config = dict(
    norm='rmsnorm',
    init_std_qkv=0.0256,
    lr=0.0125,
    grad_clip=1.0,
    train_tokens=299300000,
)
Each number is 50 + 15 x the weight over the matrix's rms, rounded and kept within 0 to 99. Layers, rows and columns count from 0.

# o: layer 3 attention output (transposed), 256x256, rms 0.112, rows 221-255, columns 160-191
# v: layer 3 attention value, 256x256, rms 0.135, rows 222-255, columns 160-191
# up: layer 3 MLP up, 1024x256, rms 0.149, rows 0-11, columns 160-191
# down: layer 3 MLP down (transposed), 1024x256, rms 0.0685, rows 0-11, columns 160-191
o221:49 29 71 42 45 54 62 60 42 47 44 61 50 48 67 22 88 52 47 42 58 46 26 57 69 60 64 22 35 42 71 48
v222:34 54 73 36 55 65 48 53 58 54 24 47 63 36 45 47 55 62 39 34 53 35 52 59 50 93 43 35 62 49 43 61
o222:67 59 19 69 46 44 73 49 54 48 41 47 44 35 50 39 62 53 22 05 00 43 19 44 41 34 32 52 40 56 53 64
v223:69 48 77 32 79 67 52 60 73 52 66 61 59 37 26 60 55 57 43 42 49 48 65 48 68 64 54 59 58 50 14 55
o223:51 63 57 44 47 64 49 50 21 63 47 53 57 49 45 50 44 52 66 31 64 58 38 33 55 62 48 43 51 46 69 37
v224:54 58 40 74 49 79 68 44 59 55 78 45 50 51 37 53 31 66 50 40 56 49 47 52 49 42 54 35 66 33 60 69
o224:59 54 73 47 39 58 52 53 21 39 47 68 60 71 68 46 39 39 31 46 78 62 45 33 49 50 56 57 40 24 64 41
v225:50 48 43 47 58 52 49 40 42 47 47 38 67 57 85 46 74 48 36 30 54 52 54 25 77 16 63 87 82 59 45 66
o225:43 36 20 46 51 25 49 56 61 43 86 69 35 44 48 52 41 65 45 54 63 65 65 48 57 65 78 51 17 51 67 63
v226:32 32 57 19 44 27 76 57 64 47 68 60 51 32 54 76 55 74 56 43 46 65 50 61 70 62 56 36 44 51 45 59
o226:56 59 25 78 30 62 56 51 56 38 46 48 99 70 58 25 32 48 53 64 49 23 45 25 62 48 55 68 31 52 46 51
v227:66 61 31 34 52 54 44 15 48 63 47 29 55 55 70 67 54 35 49 13 46 64 47 57 48 37 46 53 74 36 61 52
o227:20 50 39 71 56 56 55 34 40 60 48 55 52 61 72 47 36 69 34 39 81 62 67 49 63 63 55 49 37 64 53 39
v228:38 51 48 83 37 73 40 70 30 60 53 61 87 30 27 49 57 72 69 52 25 19 85 55 52 73 62 36 40 29 55 42
o228:58 83 45 38 61 62 50 50 37 55 65 31 51 39 58 49 26 45 38 61 46 89 38 50 56 43 62 28 54 59 35 53
v229:45 50 48 66 50 55 64 61 75 48 36 63 54 26 26 43 62 58 64 47 34 50 41 44 23 53 90 50 51 55 34 66
o229:55 57 43 40 45 43 55 44 27 83 61 35 68 53 35 69 86 37 27 44 42 37 57 70 53 48 29 57 56 39 28 51
v230:53 38 49 54 24 34 46 60 59 55 21 64 55 37 60 59 71 56 54 63 47 75 41 24 43 41 62 61 53 51 39 58
o230:52 59 43 60 37 43 44 19 43 32 94 50 44 64 51 46 40 54 52 56 38 25 50 71 51 35 52 44 52 65 58 49
v231:46 66 61 63 57 41 29 38 65 38 55 72 52 46 44 62 38 25 51 74 68 55 57 62 24 17 45 58 50 83 76 49
o231:52 28 50 38 61 51 56 59 46 66 42 47 47 61 49 28 50 49 48 54 50 28 36 37 73 47 61 42 46 55 53 50
v232:30 53 57 54 53 48 49 32 42 64 65 62 55 44 38 63 53 62 50 35 70 33 78 34 49 36 50 55 74 70 34 55
o232:54 49 49 66 72 63 62 47 58 42 54 50 62 51 61 41 33 41 42 54 45 54 57 60 46 49 68 42 23 48 58 53
v233:55 61 51 33 55 66 51 32 36 65 12 59 30 65 80 72 71 52 47 30 69 19 51 48 53 66 62 53 67 50 43 41
o233:46 56 22 76 34 28 43 50 63 47 47 46 52 66 49 49 16 43 52 16 39 98 49 51 49 41 64 46 27 62 35 32
v234:45 33 30 53 42 07 44 35 55 63 35 30 28 47 86 52 37 47 39 60 60 83 48 27 34 66 54 43 24 38 64 64
o234:41 48 62 51 48 60 60 48 74 43 47 50 53 67 47 37 39 51 59 36 48 59 28 59 54 29 59 65 60 65 71 30
v235:40 45 67 55 48 27 43 36 55 35 45 15 41 41 37 81 40 45 76 49 68 61 72 45 57 70 58 82 44 29 30 48
o235:66 26 41 73 50 62 53 57 63 43 53 66 57 58 64 38 21 54 65 40 58 37 64 41 60 46 58 50 63 54 37 48
v236:44 56 65 73 55 43 32 55 50 49 49 43 45 55 42 18 52 74 43 52 56 78 33 61 18 73 74 34 69 16 55 59
o236:64 59 14 50 26 32 74 39 50 85 59 72 53 52 74 75 50 52 29 66 35 20 58 52 82 27 39 49 27 42 53 43
v237:43 25 35 62 63 48 84 59 50 57 67 62 46 52 41 65 62 78 34 43 43 37 32 46 39 40 67 42 56 86 49 49
o237:64 65 59 57 41 33 21 62 40 53 69 33 60 64 50 48 24 49 59 35 49 29 51 78 69 58 37 52 67 50 63 13
v238:26 56 28 53 24 78 61 69 48 35 31 43 50 58 48 52 74 36 57 65 21 35 33 59 39 65 49 48 32 43 56 70
o238:56 38 42 48 26 30 44 30 36 46 33 21 62 62 75 40 62 38 41 62 60 61 60 53 78 44 47 51 63 46 54 73
v239:56 46 46 67 48 49 25 47 35 63 42 51 75 37 38 30 68 61 66 38 20 67 63 50 51 57 30 50 54 48 52 60
o239:68 54 38 53 58 50 37 59 43 43 54 60 27 81 45 68 44 33 62 38 44 43 46 69 49 83 58 40 53 46 50 47
v240:41 63 55 65 58 59 40 47 36 53 49 57 47 25 45 36 59 41 41 65 55 66 51 30 73 44 56 67 46 64 68 74
o240:63 42 70 61 37 54 49 59 72 56 73 61 43 29 44 59 40 54 46 65 67 58 36 53 25 35 57 53 53 96 52 75
v241:23 49 17 44 53 34 79 30 81 60 32 60 41 61 55 51 43 88 31 37 42 58 38 34 49 66 66 29 52 61 31 67
o241:82 60 81 19 51 67 47 47 57 49 46 57 47 45 88 84 61 46 73 44 55 62 37 59 69 66 52 12 43 64 53 09
v242:22 31 40 51 66 52 47 53 76 41 44 40 61 41 66 63 38 21 44 50 45 74 24 45 40 36 52 37 51 43 57 54
o242:38 52 55 60 52 27 50 37 65 34 28 41 39 70 34 56 54 48 48 33 64 10 16 43 62 58 48 64 43 63 59 32
v243:35 44 54 43 51 65 34 33 29 46 42 49 24 71 42 11 37 30 33 47 73 55 46 68 47 36 42 49 29 65 49 68
o243:47 36 47 79 36 47 46 48 92 35 57 46 66 51 41 62 23 36 39 71 38 38 55 49 31 67 59 68 66 31 74 34
v244:70 41 44 34 49 38 51 45 57 50 26 42 50 14 39 53 58 48 35 52 31 54 74 41 48 30 45 37 39 46 51 54
o244:46 36 59 54 52 30 78 53 59 52 58 47 50 29 45 68 78 43 56 43 38 64 50 49 41 57 52 63 27 65 41 73
v245:56 39 40 06 30 38 76 58 51 63 41 75 47 25 57 54 62 66 63 48 27 37 37 54 20 62 65 32 64 43 51 46
o245:43 80 40 72 63 48 58 32 36 56 55 53 67 74 71 46 49 69 38 38 10 72 62 29 53 72 52 69 45 35 39 58
v246:49 44 61 49 64 36 53 47 50 75 69 42 52 38 51 55 62 65 32 48 41 35 81 80 56 54 51 71 17 72 53 43
o246:58 68 26 57 55 73 61 44 47 48 55 57 42 53 51 36 27 17 55 49 52 41 64 70 43 65 48 31 64 16 54 37
v247:30 47 50 57 34 47 27 73 43 64 37 47 56 62 75 72 58 60 31 49 22 49 59 49 67 49 22 50 44 55 38 45
o247:45 30 35 44 69 57 43 26 46 52 15 60 33 49 47 43 42 35 46 32 46 62 42 56 53 59 53 26 65 28 69 39
v248:34 48 35 55 45 51 68 31 82 31 50 47 58 76 51 48 28 45 36 26 56 63 50 58 26 82 22 54 63 51 29 55
o248:25 61 50 57 40 62 38 38 63 37 29 57 54 55 36 55 53 42 59 47 51 56 32 51 43 66 50 61 48 50 48 42
v249:51 49 39 46 30 53 53 39 65 35 33 49 66 65 70 61 42 73 61 53 58 61 59 60 34 68 14 56 49 43 63 50
o249:50 52 54 40 38 55 36 52 67 41 29 71 42 46 60 63 54 60 39 50 57 66 29 32 61 48 70 44 38 50 33 44
v250:33 35 51 45 54 59 74 74 57 68 42 70 42 52 55 28 66 59 53 54 54 46 35 41 61 46 65 21 39 66 42 43
o250:79 62 48 49 53 34 45 38 52 51 70 15 53 43 15 66 34 71 60 27 53 36 52 64 23 79 44 18 43 31 62 65
v251:66 33 53 41 43 37 62 54 51 66 25 54 42 41 82 66 59 64 74 57 26 55 50 27 49 60 41 43 23 48 44 24
o251:45 44 45 45 41 38 36 48 40 74 50 74 35 57 52 40 43 55 16 45 52 47 62 65 38 67 60 47 60 55 55 72
v252:46 58 52 34 62 72 52 46 62 44 27 42 22 70 31 56 53 40 69 75 46 62 59 60 56 66 66 44 69 49 50 40
o252:42 38 35 23 34 71 78 41 71 70 45 50 40 41 42 28 37 43 51 20 57 74 33 16 29 37 52 40 38 53 22 27
v253:80 69 78 26 88 21 12 43 41 27 40 42 56 54 37 68 60 60 57 42 71 75 59 63 43 55 67 24 58 60 66 50
o253:45 36 26 63 64 41 72 30 55 76 62 33 57 30 30 45 50 29 38 62 31 27 10 47 23 69 39 29 19 42 73 26
v254:24 33 70 45 53 53 63 52 44 59 33 64 57 43 45 65 45 73 23 55 35 44 50 64 48 58 55 52 79 62 43 64
o254:49 86 41 59 46 76 63 62 80 31 50 37 41 44 59 47 70 46 66 45 65 53 43 46 46 37 41 39 14 44 42 17
v255:59 42 72 18 46 51 57 41 51 59 50 64 32 21 40 54 60 51 63 30 36 55 48 52 62 71 56 80 54 27 47 52
o255:54 68 43 53 53 33 62 53 43 40 35 60 59 59 43 46 54 37 37 74 58 43 66 54 67 33 74 61 55 62 44 72
up0:46 62 24 46 78 53 57 46 55 49 34 37 41 32 58 67 62 68 54 42 65 56 63 57 54 58 42 63 77 60 63 30
down0:60 55 23 48 60 69 85 72 61 63 71 49 67 62 50 83 48 66 44 69 57 74 87 50 64 58 48 63 61 52 72 58
up1:64 69 42 73 60 29 37 35 37 50 51 46 14 38 60 51 64 53 39 63 39 41 46 39 56 64 52 59 57 69 54 66
down1:40 68 39 35 67 51 11 54 83 33 69 59 61 45 59 21 68 28 00 21 49 51 05 56 68 63 70 26 41 39 40 31
up2:57 41 70 60 35 13 71 43 13 59 25 42 41 42 33 46 33 76 87 21 30 33 40 53 59 69 41 62 58 41 38 50
down2:43 63 68 51 54 60 63 34 44 38 39 60 42 58 51 76 73 43 91 37 54 51 43 47 58 28 47 60 75 25 43 47
up3:55 38 33 63 50 50 46 47 47 44 40 41 55 41 52 33 36 32 22 55 78 40 47 69 31 59 70 59 28 59 77 35
down3:53 51 36 58 39 54 37 37 50 50 29 37 48 62 43 56 60 23 19 55 20 45 66 49 49 71 25 69 29 65 87 48
up4:29 55 75 44 41 30 40 40 52 64 69 65 50 59 35 55 62 70 31 75 56 46 42 37 56 31 36 48 53 59 64 41
down4:50 72 43 40 40 70 17 45 35 81 66 33 29 53 74 56 55 50 73 44 56 49 39 08 44 62 60 31 49 42 70 15
up5:50 62 67 41 36 40 46 45 68 73 33 67 58 71 49 52 41 66 48 52 36 44 62 64 35 52 62 68 23 48 38 16
down5:56 41 47 49 59 41 59 56 61 46 35 36 52 56 45 31 90 55 49 49 48 62 41 35 36 52 28 40 71 40 54 53
up6:62 28 46 55 45 79 36 61 12 67 63 59 48 67 52 48 39 40 47 44 56 49 62 43 37 57 62 61 75 57 62 83
down6:59 70 66 57 79 50 70 61 42 55 26 34 73 60 53 37 19 38 62 72 55 33 55 72 74 41 70 66 69 58 63 41
up7:55 45 54 50 35 40 68 56 69 27 37 47 58 45 65 62 53 59 71 29 58 67 59 45 36 43 40 40 34 53 49 56
down7:46 44 40 44 41 28 59 52 45 62 78 48 53 46 23 52 34 63 45 40 53 62 66 60 41 34 62 49 82 39 59 36
up8:39 36 45 64 51 56 46 61 38 58 60 40 47 62 51 32 44 40 58 44 62 56 39 34 04 56 77 58 50 55 50 46
down8:49 47 40 40 56 37 60 37 47 43 37 55 54 82 60 59 27 53 62 64 40 36 57 25 62 58 52 33 38 37 58 38
up9:63 60 62 76 43 36 41 56 74 89 76 46 21 27 33 33 31 76 65 63 52 57 73 62 70 60 69 52 50 67 45 57
down9:40 43 65 35 65 58 83 61 56 29 45 15 65 41 50 77 40 39 68 25 48 56 24 60 15 67 38 59 37 24 60 40
up10:70 43 69 43 41 49 41 39 55 37 57 36 57 44 24 41 64 51 73 46 56 80 25 42 72 33 62 47 20 69 42 59
down10:53 73 35 45 50 47 31 55 61 51 52 36 42 47 57 60 50 59 47 48 57 31 45 42 29 55 28 32 66 42 50 30
up11:39 46 29 56 36 44 19 64 62 41 53 61 58 50 61 51 29 37 77 69 48 45 60 70 64 57 58 24 53 27 42 41
down11:37 46 61 68 47 80 40 55 46 42 44 31 74 48 63 52 64 27 62 39 67 51 28 53 52 54 78 38 43 52 26 36